Each number is 50 + 10 x the weight over its row's rms, rounded and kept within 0 to 99. Layers, rows and columns count from 0. The size before them is the row's rms in percent of the matrix's.

# layer 2 MLP up, 1280x320, rms 0.051, rows 782-803, columns 0-159
082:40 27 63 44 59 48 44 34 53 45 48 29 64 40 38 36 35 62 49 40 55 61 51 47 51 49 37 58 29 78 53 58 53 41 51 59 43 70 45 46 50 67 64 52 52 59 36 66 74 76 51 48 56 48 55 42 47 52 55 51 60 46 45 31 44 55 33 57 56 54 45 53 46 57 55 49 50 54 47 42 34 34 17 43 48 47 53 60 59 63 62 47 41 55 55 51 32 73 44 49 58 31 45 41 37 43 58 48 64 56 62 40 44 70 47 33 56 63 43 45 47 39 45 63 55 41 54 63 62 52 51 53 63 64 55 50 60 37 64 39 49 56 60 50 54 37 50 47 66 59 50 51 60 52 39 45 36 67 32 48
094:43 61 55 42 56 40 23 60 50 44 65 47 36 48 49 46 38 64 43 44 53 47 55 51 52 57 65 31 51 56 40 56 64 47 34 58 49 62 67 62 58 60 43 49 53 46 56 57 37 61 47 51 52 36 42 35 56 45 47 70 50 37 56 54 48 53 64 33 28 63 48 57 38 39 33 61 48 51 48 54 46 30 44 43 50 49 66 41 49 52 51 48 45 58 65 56 43 41 55 53 48 47 53 58 59 29 43 58 44 69 39 48 54 77 75 48 61 51 37 52 45 47 61 31 41 36 65 50 50 48 42 44 59 36 53 44 62 48 53 25 45 58 57 64 67 55 75 61 50 52 40 47 45 43 48 50 44 45 57 45
095:52 71 44 61 60 31 37 51 33 51 31 50 39 71 30 48 46 60 49 70 42 58 38 49 53 53 40 63 60 52 49 53 53 60 44 43 45 34 62 50 54 57 41 72 38 51 51 39 41 46 43 65 51 49 58 54 35 43 50 44 56 49 51 59 49 50 50 62 45 54 44 34 57 42 53 47 42 60 47 44 64 21 53 47 56 51 45 50 54 55 58 55 71 72 53 55 62 47 55 63 46 62 50 42 38 37 46 46 51 52 48 42 57 41 50 43 46 48 69 47 60 44 54 44 41 33 63 57 61 52 43 28 44 47 58 40 49 38 28 42 50 65 35 48 44 44 70 60 47 46 54 52 43 53 41 57 45 61 46 49
096:21 61 65 50 53 68 56 40 63 41 55 60 49 61 51 52 60 37 36 46 63 51 50 31 55 22 41 40 57 61 53 41 38 58 45 60 27 62 28 47 54 54 50 35 51 39 49 47 30 47 59 64 66 53 51 53 70 53 54 37 50 46 49 48 61 70 47 50 52 57 41 51 47 60 54 58 50 66 52 49 40 37 55 58 49 46 35 30 46 39 66 37 49 48 56 57 24 42 71 36 49 55 46 67 49 68 41 51 51 64 46 52 60 17 40 41 65 58 44 57 38 40 51 50 62 57 53 49 58 52 55 46 51 34 52 60 46 45 33 55 39 68 49 45 53 53 46 36 62 50 47 48 73 35 44 45 45 49 50 53
112:34 54 58 49 59 47 39 57 45 62 71 50 44 53 61 53 41 45 46 53 44 49 51 35 71 48 59 44 52 70 28 61 60 63 40 65 58 54 38 47 39 62 47 49 51 33 40 56 62 31 43 56 47 59 36 59 62 48 39 39 51 50 55 45 50 55 59 69 23 54 51 57 49 53 45 49 46 53 55 62 44 43 46 36 54 48 41 47 52 51 61 61 49 60 38 50 65 44 52 44 57 51 50 47 47 48 44 49 42 47 50 61 59 63 53 61 28 67 42 59 56 36 46 30 38 51 55 69 40 35 51 45 50 63 57 36 49 40 58 42 47 48 47 52 43 51 59 31 38 38 45 41 31 46 45 60 43 64 41 47
094:47 38 44 51 41 65 63 51 47 51 48 52 66 57 56 67 70 65 46 43 54 55 57 32 50 59 53 47 42 46 46 61 47 53 48 48 65 51 36 52 66 39 38 52 39 51 57 49 53 56 50 55 59 47 40 61 49 49 50 58 55 54 40 59 40 52 67 51 59 67 35 42 47 65 40 42 63 50 60 58 54 46 41 43 56 57 25 63 40 38 50 58 50 56 30 56 64 39 54 53 76 45 45 56 57 67 47 55 68 46 42 44 51 51 34 47 45 35 48 60 42 46 46 45 38 61 51 37 32 44 45 52 54 52 52 44 53 63 59 45 39 48 56 34 59 33 56 53 47 49 41 28 55 33 51 61 56 30 40 73
121:56 59 48 54 62 53 49 62 57 55 58 30 37 63 36 60 54 58 56 44 57 49 51 62 54 56 30 40 50 31 44 52 47 47 41 53 50 46 52 51 44 67 54 67 50 46 49 49 50 60 55 67 52 50 38 59 83 41 54 33 60 51 52 49 48 66 42 49 33 57 57 33 65 48 46 35 44 74 46 53 55 49 50 40 52 64 43 44 38 53 50 74 60 53 65 71 37 35 34 53 45 32 49 47 43 61 37 50 42 50 48 69 57 34 47 58 64 49 64 54 57 43 42 52 59 40 40 34 54 35 35 16 27 52 51 46 67 43 42 43 47 67 28 44 63 47 46 47 69 41 50 40 59 56 53 73 59 34 57 45
098:64 52 59 67 60 49 51 46 45 63 59 54 37 48 38 45 49 47 35 52 49 67 53 64 51 44 51 61 54 63 38 59 60 54 43 37 51 51 46 51 49 46 52 50 40 52 39 51 43 70 34 71 52 40 54 42 48 43 55 39 52 49 50 38 42 48 35 40 60 52 51 35 38 51 71 68 46 26 55 75 45 53 42 35 37 57 73 43 31 36 56 55 55 40 46 64 58 53 50 34 62 44 29 74 56 57 42 50 54 42 56 47 36 41 66 75 58 50 71 57 53 40 44 68 44 56 37 45 51 52 57 53 50 47 47 53 67 52 59 49 49 63 49 46 33 34 55 48 42 52 54 46 54 37 29 63 41 54 54 43
109:72 43 53 56 41 41 60 46 61 62 48 47 44 55 34 51 18 65 56 66 48 59 38 59 47 54 50 37 61 58 56 36 49 56 51 55 60 45 71 50 48 52 51 85 38 42 45 69 52 60 52 59 47 38 63 63 46 53 64 51 44 56 53 43 28 39 55 67 50 50 62 45 49 52 39 54 50 49 42 49 59 51 34 23 34 55 67 72 64 69 49 47 58 49 69 45 60 52 58 62 61 39 44 59 63 58 43 47 49 42 58 62 41 56 34 46 48 53 41 44 46 46 37 45 45 66 46 67 39 61 51 47 58 51 76 44 58 58 52 38 35 68 61 47 55 30 64 39 55 53 49 56 43 35 28 60 45 49 41 40
108:43 46 40 52 49 55 45 52 55 54 49 45 50 40 55 54 53 62 35 64 59 47 42 56 74 51 56 53 54 37 28 55 32 56 46 50 66 43 52 62 57 54 43 60 47 62 30 59 54 47 52 40 56 48 62 65 50 48 43 38 69 49 58 52 42 44 53 71 59 59 44 48 49 53 51 49 45 75 35 55 66 63 39 51 43 55 34 66 78 55 54 40 46 63 58 52 40 45 48 55 58 49 51 38 50 52 44 54 44 51 34 42 46 42 43 49 37 52 62 60 60 40 55 54 38 41 51 33 44 28 31 43 28 53 66 62 55 60 45 65 52 54 53 42 60 49 77 34 36 50 50 44 50 50 45 54 70 61 49 41
094:34 48 50 59 60 56 29 27 32 40 51 35 37 46 49 43 54 44 37 41 51 56 55 40 50 48 43 55 38 47 50 35 39 53 45 29 62 66 49 63 48 49 52 56 50 46 49 59 67 66 46 49 42 70 44 49 65 54 56 39 64 39 47 45 59 49 51 60 36 40 40 48 53 54 53 49 47 48 52 45 65 42 55 48 50 51 61 60 71 61 51 62 49 70 77 68 58 33 39 52 44 53 45 25 60 48 51 62 36 59 32 40 50 51 42 43 48 60 75 53 58 51 32 76 55 36 41 51 58 60 51 60 41 48 68 43 45 45 60 40 55 48 41 43 56 48 44 67 55 49 49 71 49 59 44 54 46 47 38 35
121:40 55 61 53 50 59 57 41 44 60 43 29 48 56 60 45 64 63 65 46 65 62 57 48 49 50 64 57 53 71 59 33 50 69 45 56 41 62 57 43 54 44 54 44 50 33 59 44 52 39 41 52 52 44 52 59 46 28 58 40 50 43 50 67 55 62 55 56 41 56 63 50 45 59 55 39 49 57 55 62 48 49 32 41 57 44 59 52 22 46 54 41 55 51 49 43 74 63 31 50 50 38 47 44 47 57 40 38 38 31 36 59 58 61 55 44 46 45 42 53 45 48 38 66 33 67 63 60 44 40 54 18 43 64 47 50 43 53 54 42 58 70 42 54 38 46 47 44 44 49 38 50 55 42 41 37 58 61 41 28
099:30 61 70 41 49 55 52 65 64 47 45 63 34 50 56 69 56 51 42 70 62 51 73 54 45 48 56 58 48 53 54 37 67 54 43 45 56 60 44 52 44 52 48 33 55 51 50 49 42 64 39 44 32 67 29 44 51 59 38 35 56 46 55 54 51 70 65 34 34 55 60 43 34 48 64 49 53 38 53 64 65 62 53 46 59 55 57 62 45 38 41 56 23 65 54 57 62 34 51 55 43 51 53 58 41 45 43 45 55 67 40 38 43 56 49 53 30 57 59 66 48 49 45 46 42 54 56 41 64 40 32 48 50 47 47 55 50 62 38 44 51 41 42 41 49 57 58 40 54 54 47 45 32 52 36 55 51 42 49 57
106:53 53 69 66 51 45 62 48 50 51 46 50 44 54 48 52 54 62 43 57 63 62 49 69 49 58 66 60 59 48 25 57 43 58 43 44 58 62 53 54 49 39 56 54 29 56 50 47 44 45 48 59 38 37 29 65 45 58 43 37 57 47 50 56 47 56 36 57 59 44 41 39 42 45 58 51 41 46 36 53 56 41 33 42 28 74 49 43 42 25 55 56 62 43 48 58 66 50 35 47 63 55 46 54 61 60 41 59 52 46 33 78 39 41 48 66 36 55 64 58 28 39 62 60 43 23 52 35 46 40 45 52 47 47 65 39 44 53 32 55 30 57 46 44 31 35 49 44 59 48 45 33 47 40 47 54 62 69 38 53
099:40 48 58 35 48 51 47 51 41 52 31 56 45 59 48 34 58 59 46 57 51 46 49 45 70 43 53 52 63 45 41 49 44 53 51 43 46 43 39 53 43 33 47 74 57 48 25 49 45 40 54 45 45 53 55 47 58 50 36 32 49 58 48 57 42 59 63 67 57 60 24 59 40 49 61 40 48 44 42 51 62 52 46 48 54 55 35 47 61 38 43 34 58 45 68 67 62 32 44 36 50 49 34 54 60 39 47 45 55 45 66 46 43 52 55 54 38 65 62 54 42 47 34 42 68 69 46 63 47 50 47 25 44 51 51 54 68 56 53 39 49 45 61 47 41 47 57 36 44 53 35 49 67 47 52 86 54 42 52 53
086:54 63 40 43 45 37 42 36 31 49 49 45 55 60 64 50 26 51 47 74 67 57 47 71 63 62 42 43 41 68 34 63 53 55 35 38 51 46 54 46 46 74 54 35 46 51 55 46 57 45 61 85 36 42 49 50 32 35 42 49 48 46 56 51 59 55 52 59 45 49 35 44 46 52 55 47 64 48 63 41 58 46 39 39 55 48 55 39 43 19 56 34 60 56 60 38 61 44 42 49 56 45 48 54 57 22 48 32 37 43 41 46 59 50 58 56 43 60 64 54 59 45 73 58 38 44 57 56 63 49 51 29 40 37 49 40 42 37 48 48 60 66 46 57 35 38 45 58 47 58 40 40 50 37 52 41 48 61 47 43
106:53 59 46 61 47 60 39 64 50 43 45 55 56 46 42 39 49 65 50 48 51 55 70 66 52 32 69 21 70 45 22 48 44 51 46 49 52 29 49 51 70 42 67 57 50 58 59 61 61 67 51 68 49 40 45 31 69 34 57 64 52 42 51 50 34 61 40 50 48 50 58 45 44 71 40 66 36 50 54 69 54 45 44 54 55 60 69 43 43 56 57 35 47 43 48 43 53 57 52 34 55 35 54 68 64 58 38 51 55 35 58 58 45 64 46 48 60 40 41 48 52 45 39 62 50 56 52 61 54 59 54 32 44 46 52 35 52 71 47 47 53 61 41 56 60 42 51 50 56 52 53 60 40 51 32 50 51 57 50 46
079:49 67 52 51 51 61 48 64 43 56 62 46 68 49 55 38 46 47 52 42 59 54 55 68 49 35 41 57 46 53 41 50 61 49 45 64 52 60 42 68 48 31 53 55 49 74 38 62 57 49 24 41 43 58 51 42 51 47 39 51 55 51 52 53 54 51 47 56 47 39 55 42 49 44 43 52 41 52 34 59 53 57 40 42 55 56 76 53 60 65 58 40 43 38 74 42 63 40 53 33 52 37 48 47 55 57 46 50 66 47 41 53 47 50 39 68 41 59 81 58 39 42 47 42 52 27 66 56 58 52 53 44 54 36 63 71 58 68 29 39 35 50 33 41 49 54 55 53 51 28 36 73 50 58 54 64 49 48 60 73
090:52 62 44 52 58 56 49 47 45 55 51 68 35 58 60 45 60 58 49 59 48 61 59 56 55 42 49 46 51 44 39 52 59 64 37 36 39 68 58 49 52 41 44 57 45 52 51 45 50 70 48 81 46 35 46 35 46 46 42 50 58 40 43 39 56 44 45 50 54 55 48 39 40 39 73 47 50 53 46 61 56 48 38 45 48 60 43 45 50 51 50 50 31 54 44 59 50 41 53 44 54 56 42 47 49 54 42 38 48 50 54 57 33 47 61 48 52 44 58 65 47 40 51 43 41 44 60 28 57 35 29 54 54 49 58 61 46 49 58 58 43 56 54 56 31 58 56 39 37 59 48 61 45 50 48 54 48 45 52 67
086:65 57 73 61 51 49 60 72 60 44 40 51 63 55 54 43 46 57 43 52 55 57 57 68 62 50 42 36 40 53 45 49 43 52 44 33 41 60 58 59 48 56 47 60 41 65 52 38 38 46 24 64 35 36 50 61 53 43 50 46 60 65 58 47 64 29 49 52 44 52 36 37 34 48 40 58 54 67 69 71 30 62 49 49 55 46 52 47 61 36 48 56 68 43 50 46 52 51 56 49 63 53 29 55 45 54 44 49 46 45 61 64 46 57 68 44 27 56 46 53 62 39 58 37 48 39 69 47 51 36 52 52 54 31 63 46 32 54 57 64 54 54 46 66 54 32 51 56 40 43 52 49 53 39 44 48 55 52 55 49
095:55 55 48 43 45 44 47 43 56 51 67 66 68 56 50 44 51 65 55 66 61 60 51 53 57 50 57 49 46 47 44 43 61 67 46 42 51 40 43 52 52 55 63 54 50 62 43 51 60 73 42 66 27 40 43 44 48 50 54 56 60 43 50 68 51 64 62 48 39 49 57 40 39 53 52 66 51 48 42 44 60 46 41 42 46 71 43 66 44 38 76 47 40 49 53 64 42 70 52 43 48 50 43 39 63 68 45 54 64 56 27 60 37 41 50 53 57 34 40 40 58 54 46 66 46 39 54 45 54 58 53 35 39 44 54 38 38 43 61 55 54 53 42 51 34 49 48 41 48 54 38 49 36 35 33 39 50 37 61 49
100:48 43 63 62 60 46 48 61 44 65 60 60 40 39 67 48 68 69 50 61 57 65 46 41 57 39 67 50 30 38 51 46 21 54 33 57 26 51 41 42 46 51 51 44 53 44 47 51 50 42 30 40 44 38 58 57 55 57 39 27 50 44 45 75 68 71 40 61 57 55 39 60 52 70 51 46 36 63 42 49 29 56 40 42 49 40 36 46 40 60 53 51 48 52 49 54 43 20 35 49 40 40 53 32 52 52 50 48 68 41 63 52 47 25 52 55 43 43 58 44 45 43 60 48 57 62 57 62 48 41 45 25 46 71 58 64 43 58 49 54 55 60 33 46 39 45 47 48 44 52 54 37 58 35 48 59 61 38 32 54
# layer 2 MLP down (transposed), 1280x320, rms 0.0354, rows 782-803, columns 0-159
089:47 49 56 53 39 46 65 43 48 74 54 77 50 38 58 64 44 51 45 42 52 50 45 43 44 59 70 55 68 42 35 40 53 60 46 39 51 78 61 45 51 62 36 45 49 21 53 53 57 47 38 54 42 64 40 45 49 52 45 55 64 47 54 46 38 45 52 61 62 44 41 39 52 48 60 42 52 61 44 78 51 47 44 43 48 45 37 59 58 63 49 61 56 56 44 52 51 60 62 47 44 50 56 41 42 63 64 47 37 36 30 57 48 49 50 61 52 45 49 49 44 55 45 54 42 36 64 73 58 37 53 48 48 59 62 54 58 53 32 54 35 65 55 53 49 36 38 64 50 47 52 58 36 56 55 43 49 20 50 48
081:42 53 46 39 51 60 46 37 51 50 49 49 52 51 40 32 41 60 71 46 45 50 35 54 64 43 41 59 46 56 29 43 51 60 41 39 71 65 44 45 47 60 45 34 41 57 61 58 46 49 44 56 60 56 51 42 45 31 47 42 38 46 54 40 42 56 50 41 61 45 52 56 46 60 41 61 55 40 61 60 26 55 57 67 62 67 37 50 34 33 44 52 39 46 57 40 56 73 36 47 55 52 45 63 54 56 56 56 65 50 64 45 61 77 61 46 52 52 66 44 56 64 39 60 65 53 49 54 49 39 54 37 49 40 44 44 61 68 73 61 64 52 70 48 43 49 44 41 55 66 55 60 45 51 45 45 42 57 49 52
080:59 53 24 49 52 69 62 49 37 65 49 42 47 32 34 58 67 51 55 38 48 50 41 63 54 59 66 47 61 42 59 65 47 47 39 44 38 55 46 38 43 45 49 48 59 62 46 51 55 67 46 51 55 55 49 44 50 38 56 26 42 52 43 58 49 44 52 44 49 51 48 65 52 43 42 45 41 55 25 40 61 58 48 61 52 48 66 49 48 36 68 44 54 54 65 49 28 51 37 43 53 68 50 50 58 48 45 42 46 42 38 56 49 52 50 38 53 56 42 56 59 63 54 46 57 55 73 29 63 65 50 56 55 59 51 41 43 64 65 66 49 16 47 43 44 64 66 31 53 36 46 31 44 66 50 45 35 74 38 40
088:67 37 44 43 55 46 51 58 46 55 46 58 52 43 46 58 30 46 58 55 44 53 19 31 30 85 55 59 31 48 55 59 37 55 51 59 50 46 56 74 47 41 48 61 64 54 58 47 52 40 42 20 59 55 66 38 45 48 54 63 42 52 42 52 61 31 51 39 44 57 54 68 55 61 55 52 45 63 52 53 59 47 45 62 49 56 39 43 62 57 49 44 41 46 61 49 70 42 57 63 54 39 44 42 47 50 47 60 49 34 51 60 40 56 44 49 38 59 40 54 48 60 47 40 34 66 53 48 51 62 53 66 38 51 63 54 59 34 55 58 63 46 39 61 44 50 51 41 47 60 54 36 53 48 18 52 38 43 42 38
112:41 58 45 52 57 42 37 59 53 76 51 49 43 56 46 63 74 51 50 46 59 59 53 51 55 57 46 46 39 64 42 56 67 50 52 48 51 55 37 61 50 49 55 43 46 40 52 48 29 39 51 36 50 52 57 53 52 53 56 58 42 55 48 50 57 63 35 57 55 46 60 55 58 64 71 58 44 54 33 57 38 61 54 62 40 55 48 61 63 51 53 45 79 39 40 48 48 37 63 25 47 72 45 47 45 61 33 47 45 59 39 56 48 41 41 37 46 54 43 44 52 46 43 47 52 46 56 67 59 36 47 64 61 47 44 52 54 46 53 53 48 68 57 53 59 40 35 55 44 54 47 37 49 49 64 54 48 34 47 37
072:34 59 34 54 58 68 40 48 45 39 41 37 46 56 39 39 45 64 64 44 34 70 43 46 49 54 39 50 54 41 47 46 51 50 56 45 64 55 38 39 48 54 53 62 55 43 43 31 51 43 61 56 44 47 43 56 39 53 20 41 64 43 54 30 66 41 31 40 53 49 52 53 40 42 50 46 50 55 62 47 44 38 58 55 51 51 44 52 35 38 48 38 73 56 57 62 62 43 54 39 50 42 43 46 63 59 55 46 50 42 39 56 49 35 56 44 40 59 37 36 66 40 55 58 46 48 46 53 58 52 49 69 65 57 38 57 53 75 45 49 47 70 56 68 52 58 59 53 44 47 55 64 44 55 64 60 48 51 51 48
124:56 59 51 61 51 46 52 55 53 47 55 31 50 54 54 50 43 43 70 43 49 45 53 48 38 49 44 54 43 53 50 65 59 50 45 62 54 41 59 40 47 67 53 46 58 69 55 46 47 54 57 51 44 42 44 25 65 36 36 63 61 47 56 38 61 52 70 32 28 41 66 54 37 67 50 48 47 38 56 35 70 44 31 72 58 52 69 51 63 45 44 59 52 53 40 32 61 40 64 43 42 61 41 60 51 75 60 52 41 50 49 50 57 33 31 49 79 57 39 56 39 48 59 37 53 60 41 39 55 40 62 52 51 49 33 63 50 45 46 33 33 47 49 45 40 36 35 57 52 54 54 56 54 33 61 55 50 36 56 51
123:40 45 51 57 46 56 39 41 52 59 61 35 51 56 47 56 38 53 46 45 41 49 65 40 53 56 54 56 51 42 55 55 53 51 53 59 48 38 49 52 61 51 43 73 51 57 43 62 60 51 54 37 46 51 67 54 49 70 50 41 41 45 42 44 52 53 53 34 37 40 43 29 41 63 47 45 45 49 37 54 69 38 43 44 61 55 48 51 45 55 56 49 40 73 58 69 59 55 60 41 44 50 51 62 48 59 57 28 55 38 42 58 58 42 45 56 65 45 56 42 59 57 54 45 70 56 65 52 68 37 39 56 27 48 47 69 61 53 58 53 49 52 44 40 52 44 34 40 73 69 52 69 51 41 45 62 47 46 48 41
113:63 38 43 54 57 32 25 72 59 51 52 43 43 70 43 53 50 70 50 44 55 49 52 52 44 39 47 42 53 62 40 53 54 50 42 43 42 68 40 44 51 76 53 47 57 51 45 71 69 42 39 44 51 48 50 55 61 61 78 54 46 46 47 41 40 54 51 54 32 61 45 31 62 38 52 42 54 54 51 53 60 40 44 71 50 38 55 45 35 58 63 56 52 55 48 46 49 53 39 53 51 37 71 39 51 50 48 51 48 43 60 45 42 61 38 49 41 34 48 51 41 65 70 43 32 38 47 58 33 45 38 52 48 46 53 56 55 63 62 45 46 43 32 45 63 60 45 52 27 52 39 59 42 39 57 29 59 38 54 38
097:50 52 49 44 51 43 70 47 46 37 41 47 46 45 34 51 61 49 47 33 58 47 46 49 56 56 58 49 61 42 44 57 67 56 40 50 45 76 43 49 68 54 44 37 52 59 55 56 53 47 34 49 56 55 38 23 54 48 53 49 47 53 49 48 44 67 68 45 34 53 55 65 49 47 36 68 43 55 49 48 44 45 28 56 49 56 61 40 58 57 53 69 55 67 50 53 38 54 47 64 50 49 49 51 51 59 58 51 47 58 50 48 54 39 57 62 54 59 53 48 37 56 41 59 47 38 59 66 67 41 53 36 45 46 40 65 74 28 41 57 47 43 58 50 50 50 71 72 47 50 57 38 44 62 55 49 46 55 55 45
099:59 46 38 58 62 33 29 54 44 51 61 60 52 58 41 30 61 41 57 33 50 41 44 67 53 57 55 47 48 48 46 70 43 67 41 52 45 58 30 42 54 57 58 43 55 36 51 49 58 38 37 38 42 54 50 52 61 34 71 66 63 62 39 60 57 58 50 51 61 57 34 59 63 49 48 59 30 45 43 48 52 66 65 72 65 61 63 71 66 40 73 36 61 39 50 45 47 40 54 45 45 52 57 53 59 72 53 57 46 62 66 39 51 49 55 55 46 54 48 54 42 57 47 51 41 45 50 53 48 46 54 57 43 49 61 43 24 58 53 72 53 51 69 50 41 65 63 41 57 35 45 33 72 46 55 52 50 47 42 42
105:60 50 30 45 48 39 55 50 53 43 53 36 55 50 41 39 64 49 39 50 57 53 69 48 43 44 52 56 66 50 45 46 59 52 48 49 52 60 58 37 25 52 47 46 64 46 34 58 46 60 68 66 63 56 44 33 36 48 43 55 42 49 52 54 61 55 73 51 51 53 45 58 52 47 53 42 46 48 49 45 67 45 38 33 59 51 63 37 54 47 38 26 38 58 54 45 76 60 44 64 60 40 39 58 66 46 36 65 41 40 53 50 48 74 57 37 48 55 54 49 67 49 48 57 55 40 59 53 39 36 53 59 50 61 67 76 54 55 60 40 44 36 46 33 39 60 49 46 49 44 50 41 53 47 62 42 51 52 48 44
091:40 53 61 53 34 39 34 42 65 49 45 46 39 60 47 48 59 56 57 46 41 49 47 54 47 51 59 43 59 56 76 50 71 41 51 65 49 41 38 55 51 40 50 43 26 47 56 30 59 42 40 53 47 71 51 76 53 54 48 37 56 46 46 45 64 46 45 40 35 55 28 36 38 73 46 46 57 56 54 70 54 53 54 57 51 32 44 73 58 53 38 71 41 49 45 44 61 54 56 40 55 59 39 44 59 41 36 44 46 50 44 54 36 46 48 66 39 26 45 41 46 39 31 48 53 54 43 52 43 51 60 45 50 71 53 51 54 57 53 74 46 57 46 31 25 59 73 44 51 68 54 27 43 53 53 45 32 50 36 61
124:45 61 58 37 37 21 19 58 35 60 54 54 47 73 55 37 53 51 52 31 38 49 51 48 34 82 61 60 66 50 57 53 65 54 51 57 48 46 68 45 74 47 44 47 45 58 50 42 53 63 54 50 45 46 54 34 50 33 49 52 42 48 56 61 56 40 51 55 33 53 50 34 57 44 49 56 40 43 52 52 59 48 47 46 51 52 40 37 45 57 50 62 50 52 49 60 55 51 82 48 47 54 39 54 52 58 36 51 36 53 75 49 45 26 62 53 51 45 43 52 44 47 42 60 52 53 52 53 62 55 33 47 57 43 52 52 71 45 48 50 38 68 40 45 53 39 54 58 45 60 55 46 66 51 50 59 51 49 63 52
078:45 45 58 54 51 47 41 61 33 39 67 40 22 50 35 61 59 39 43 24 35 52 51 53 52 83 64 58 38 50 49 57 44 47 48 46 35 56 37 49 51 63 44 33 45 59 36 44 45 55 52 50 48 64 43 47 44 62 57 53 45 34 42 53 57 65 53 37 57 53 50 60 64 46 56 52 38 43 36 52 52 44 48 63 40 36 38 36 45 36 37 42 47 58 61 57 38 64 58 46 52 39 43 55 50 51 56 56 61 46 55 39 52 49 53 54 56 55 48 51 52 57 61 53 52 53 55 53 67 56 49 45 63 60 48 53 64 61 53 46 52 48 43 31 20 49 47 55 43 43 60 60 37 17 61 41 22 40 35 48
096:37 59 48 45 50 71 53 59 53 42 47 69 60 54 40 34 45 47 53 50 62 47 57 53 47 46 46 55 34 56 39 70 56 51 50 43 59 64 47 49 53 43 53 47 49 47 39 54 30 44 31 37 58 63 42 45 50 50 47 50 39 59 48 56 49 48 30 36 46 47 32 63 50 50 66 38 52 58 53 52 47 53 54 67 35 45 59 67 26 29 35 51 70 61 52 63 73 56 70 36 61 74 37 70 32 44 52 39 50 53 48 36 59 51 39 41 44 41 61 44 38 60 53 53 43 46 57 54 48 68 42 44 56 51 33 56 60 51 57 39 43 53 53 50 53 16 34 73 40 51 53 53 62 64 54 39 43 38 46 41
089:56 64 52 35 51 57 46 60 46 43 35 71 56 56 50 51 34 54 54 41 51 46 40 56 43 57 46 55 60 53 64 34 35 51 49 44 52 50 44 33 51 62 47 39 52 51 46 43 54 38 65 53 46 58 36 43 37 51 59 62 50 46 44 58 67 40 46 63 28 51 50 50 58 60 47 52 41 48 62 58 66 48 64 42 42 50 48 55 72 44 72 50 60 42 44 48 56 37 31 52 54 37 56 46 61 37 48 59 47 46 45 53 52 69 61 58 53 47 68 48 56 33 38 61 41 50 38 54 47 61 52 33 50 58 27 50 58 44 49 39 55 47 38 51 61 52 57 28 34 49 51 47 65 42 64 80 41 67 34 41
066:51 38 59 59 54 55 51 51 49 42 61 43 49 25 59 45 52 63 42 53 40 47 58 41 51 61 59 46 62 45 47 43 49 50 39 52 48 32 44 54 49 72 47 41 59 63 69 50 48 50 56 33 39 63 51 34 62 48 53 45 47 44 47 50 67 53 75 47 43 42 49 57 52 45 42 44 42 48 52 41 48 55 47 43 54 42 50 40 39 62 53 46 29 39 59 52 36 35 43 51 56 29 33 41 45 62 45 51 42 51 27 54 58 71 54 40 50 49 59 59 51 48 47 54 50 64 44 39 59 46 48 60 34 57 40 60 56 48 71 59 57 49 44 49 49 60 44 45 60 39 46 28 69 61 43 64 39 50 54 34
098:61 47 44 53 49 41 44 53 45 59 66 42 53 56 58 41 52 61 42 53 51 31 58 56 29 83 51 50 49 34 57 51 45 35 54 42 63 61 57 75 58 57 63 66 43 70 31 47 50 39 62 59 46 63 51 52 31 46 57 44 37 51 59 41 58 56 37 49 56 55 63 45 57 38 54 44 57 49 32 56 62 55 72 37 37 53 48 49 53 39 47 52 37 44 66 59 64 53 74 52 62 54 53 75 65 47 46 55 42 55 45 55 41 53 56 63 51 41 48 46 33 60 43 41 54 40 51 38 49 72 42 46 46 58 31 49 65 55 38 57 50 54 34 39 69 48 58 43 73 44 48 37 56 44 38 60 33 68 56 42
064:49 64 58 48 66 60 33 55 44 48 65 36 36 43 57 47 59 46 42 47 48 23 73 46 41 63 53 45 39 63 49 60 73 31 33 56 55 51 71 54 66 48 56 44 58 58 46 41 38 69 50 56 51 52 49 49 54 42 30 44 48 59 62 52 59 44 34 48 36 70 65 52 49 54 52 62 31 57 63 51 51 47 42 68 40 59 43 45 42 37 52 52 54 62 55 48 66 53 54 44 49 38 52 60 59 63 28 76 60 48 43 40 59 42 63 35 56 47 34 38 48 42 60 58 37 50 55 50 64 39 33 42 37 51 41 52 64 46 58 48 73 57 56 39 51 54 34 60 46 69 55 56 45 47 58 53 42 52 31 43
091:44 46 55 55 59 54 34 47 40 56 66 58 21 40 59 54 59 53 47 49 31 49 59 50 40 33 65 58 50 45 54 33 47 52 39 41 41 32 57 59 53 55 35 72 68 53 54 50 70 55 49 40 57 50 58 46 49 52 39 53 45 61 57 67 54 39 47 48 36 45 49 48 47 28 42 54 56 53 51 61 46 55 56 59 72 62 53 35 68 59 48 41 37 61 45 54 55 67 69 58 58 56 51 37 39 34 42 54 62 56 56 32 49 43 56 55 34 42 49 55 55 56 56 51 54 48 55 67 60 58 54 53 39 31 51 58 53 41 45 53 73 44 55 43 49 46 59 59 41 52 49 55 54 54 69 59 55 69 49 47
075:69 51 50 50 61 50 49 56 55 44 69 38 61 67 49 45 48 48 27 47 63 49 51 47 34 68 65 38 57 44 52 46 50 46 47 75 50 58 53 49 68 40 48 46 37 43 62 50 53 33 51 47 56 55 41 56 44 40 59 60 63 61 47 56 54 53 58 59 34 52 55 64 42 45 48 49 49 45 41 37 32 43 51 38 52 47 68 38 33 44 50 47 56 38 59 46 60 59 52 37 46 57 53 37 28 61 47 47 56 41 52 66 51 55 51 49 55 43 36 37 66 36 43 31 44 40 48 71 53 71 66 42 59 50 49 62 56 44 58 52 47 52 33 52 68 53 29 54 42 44 57 63 47 58 43 53 43 53 53 53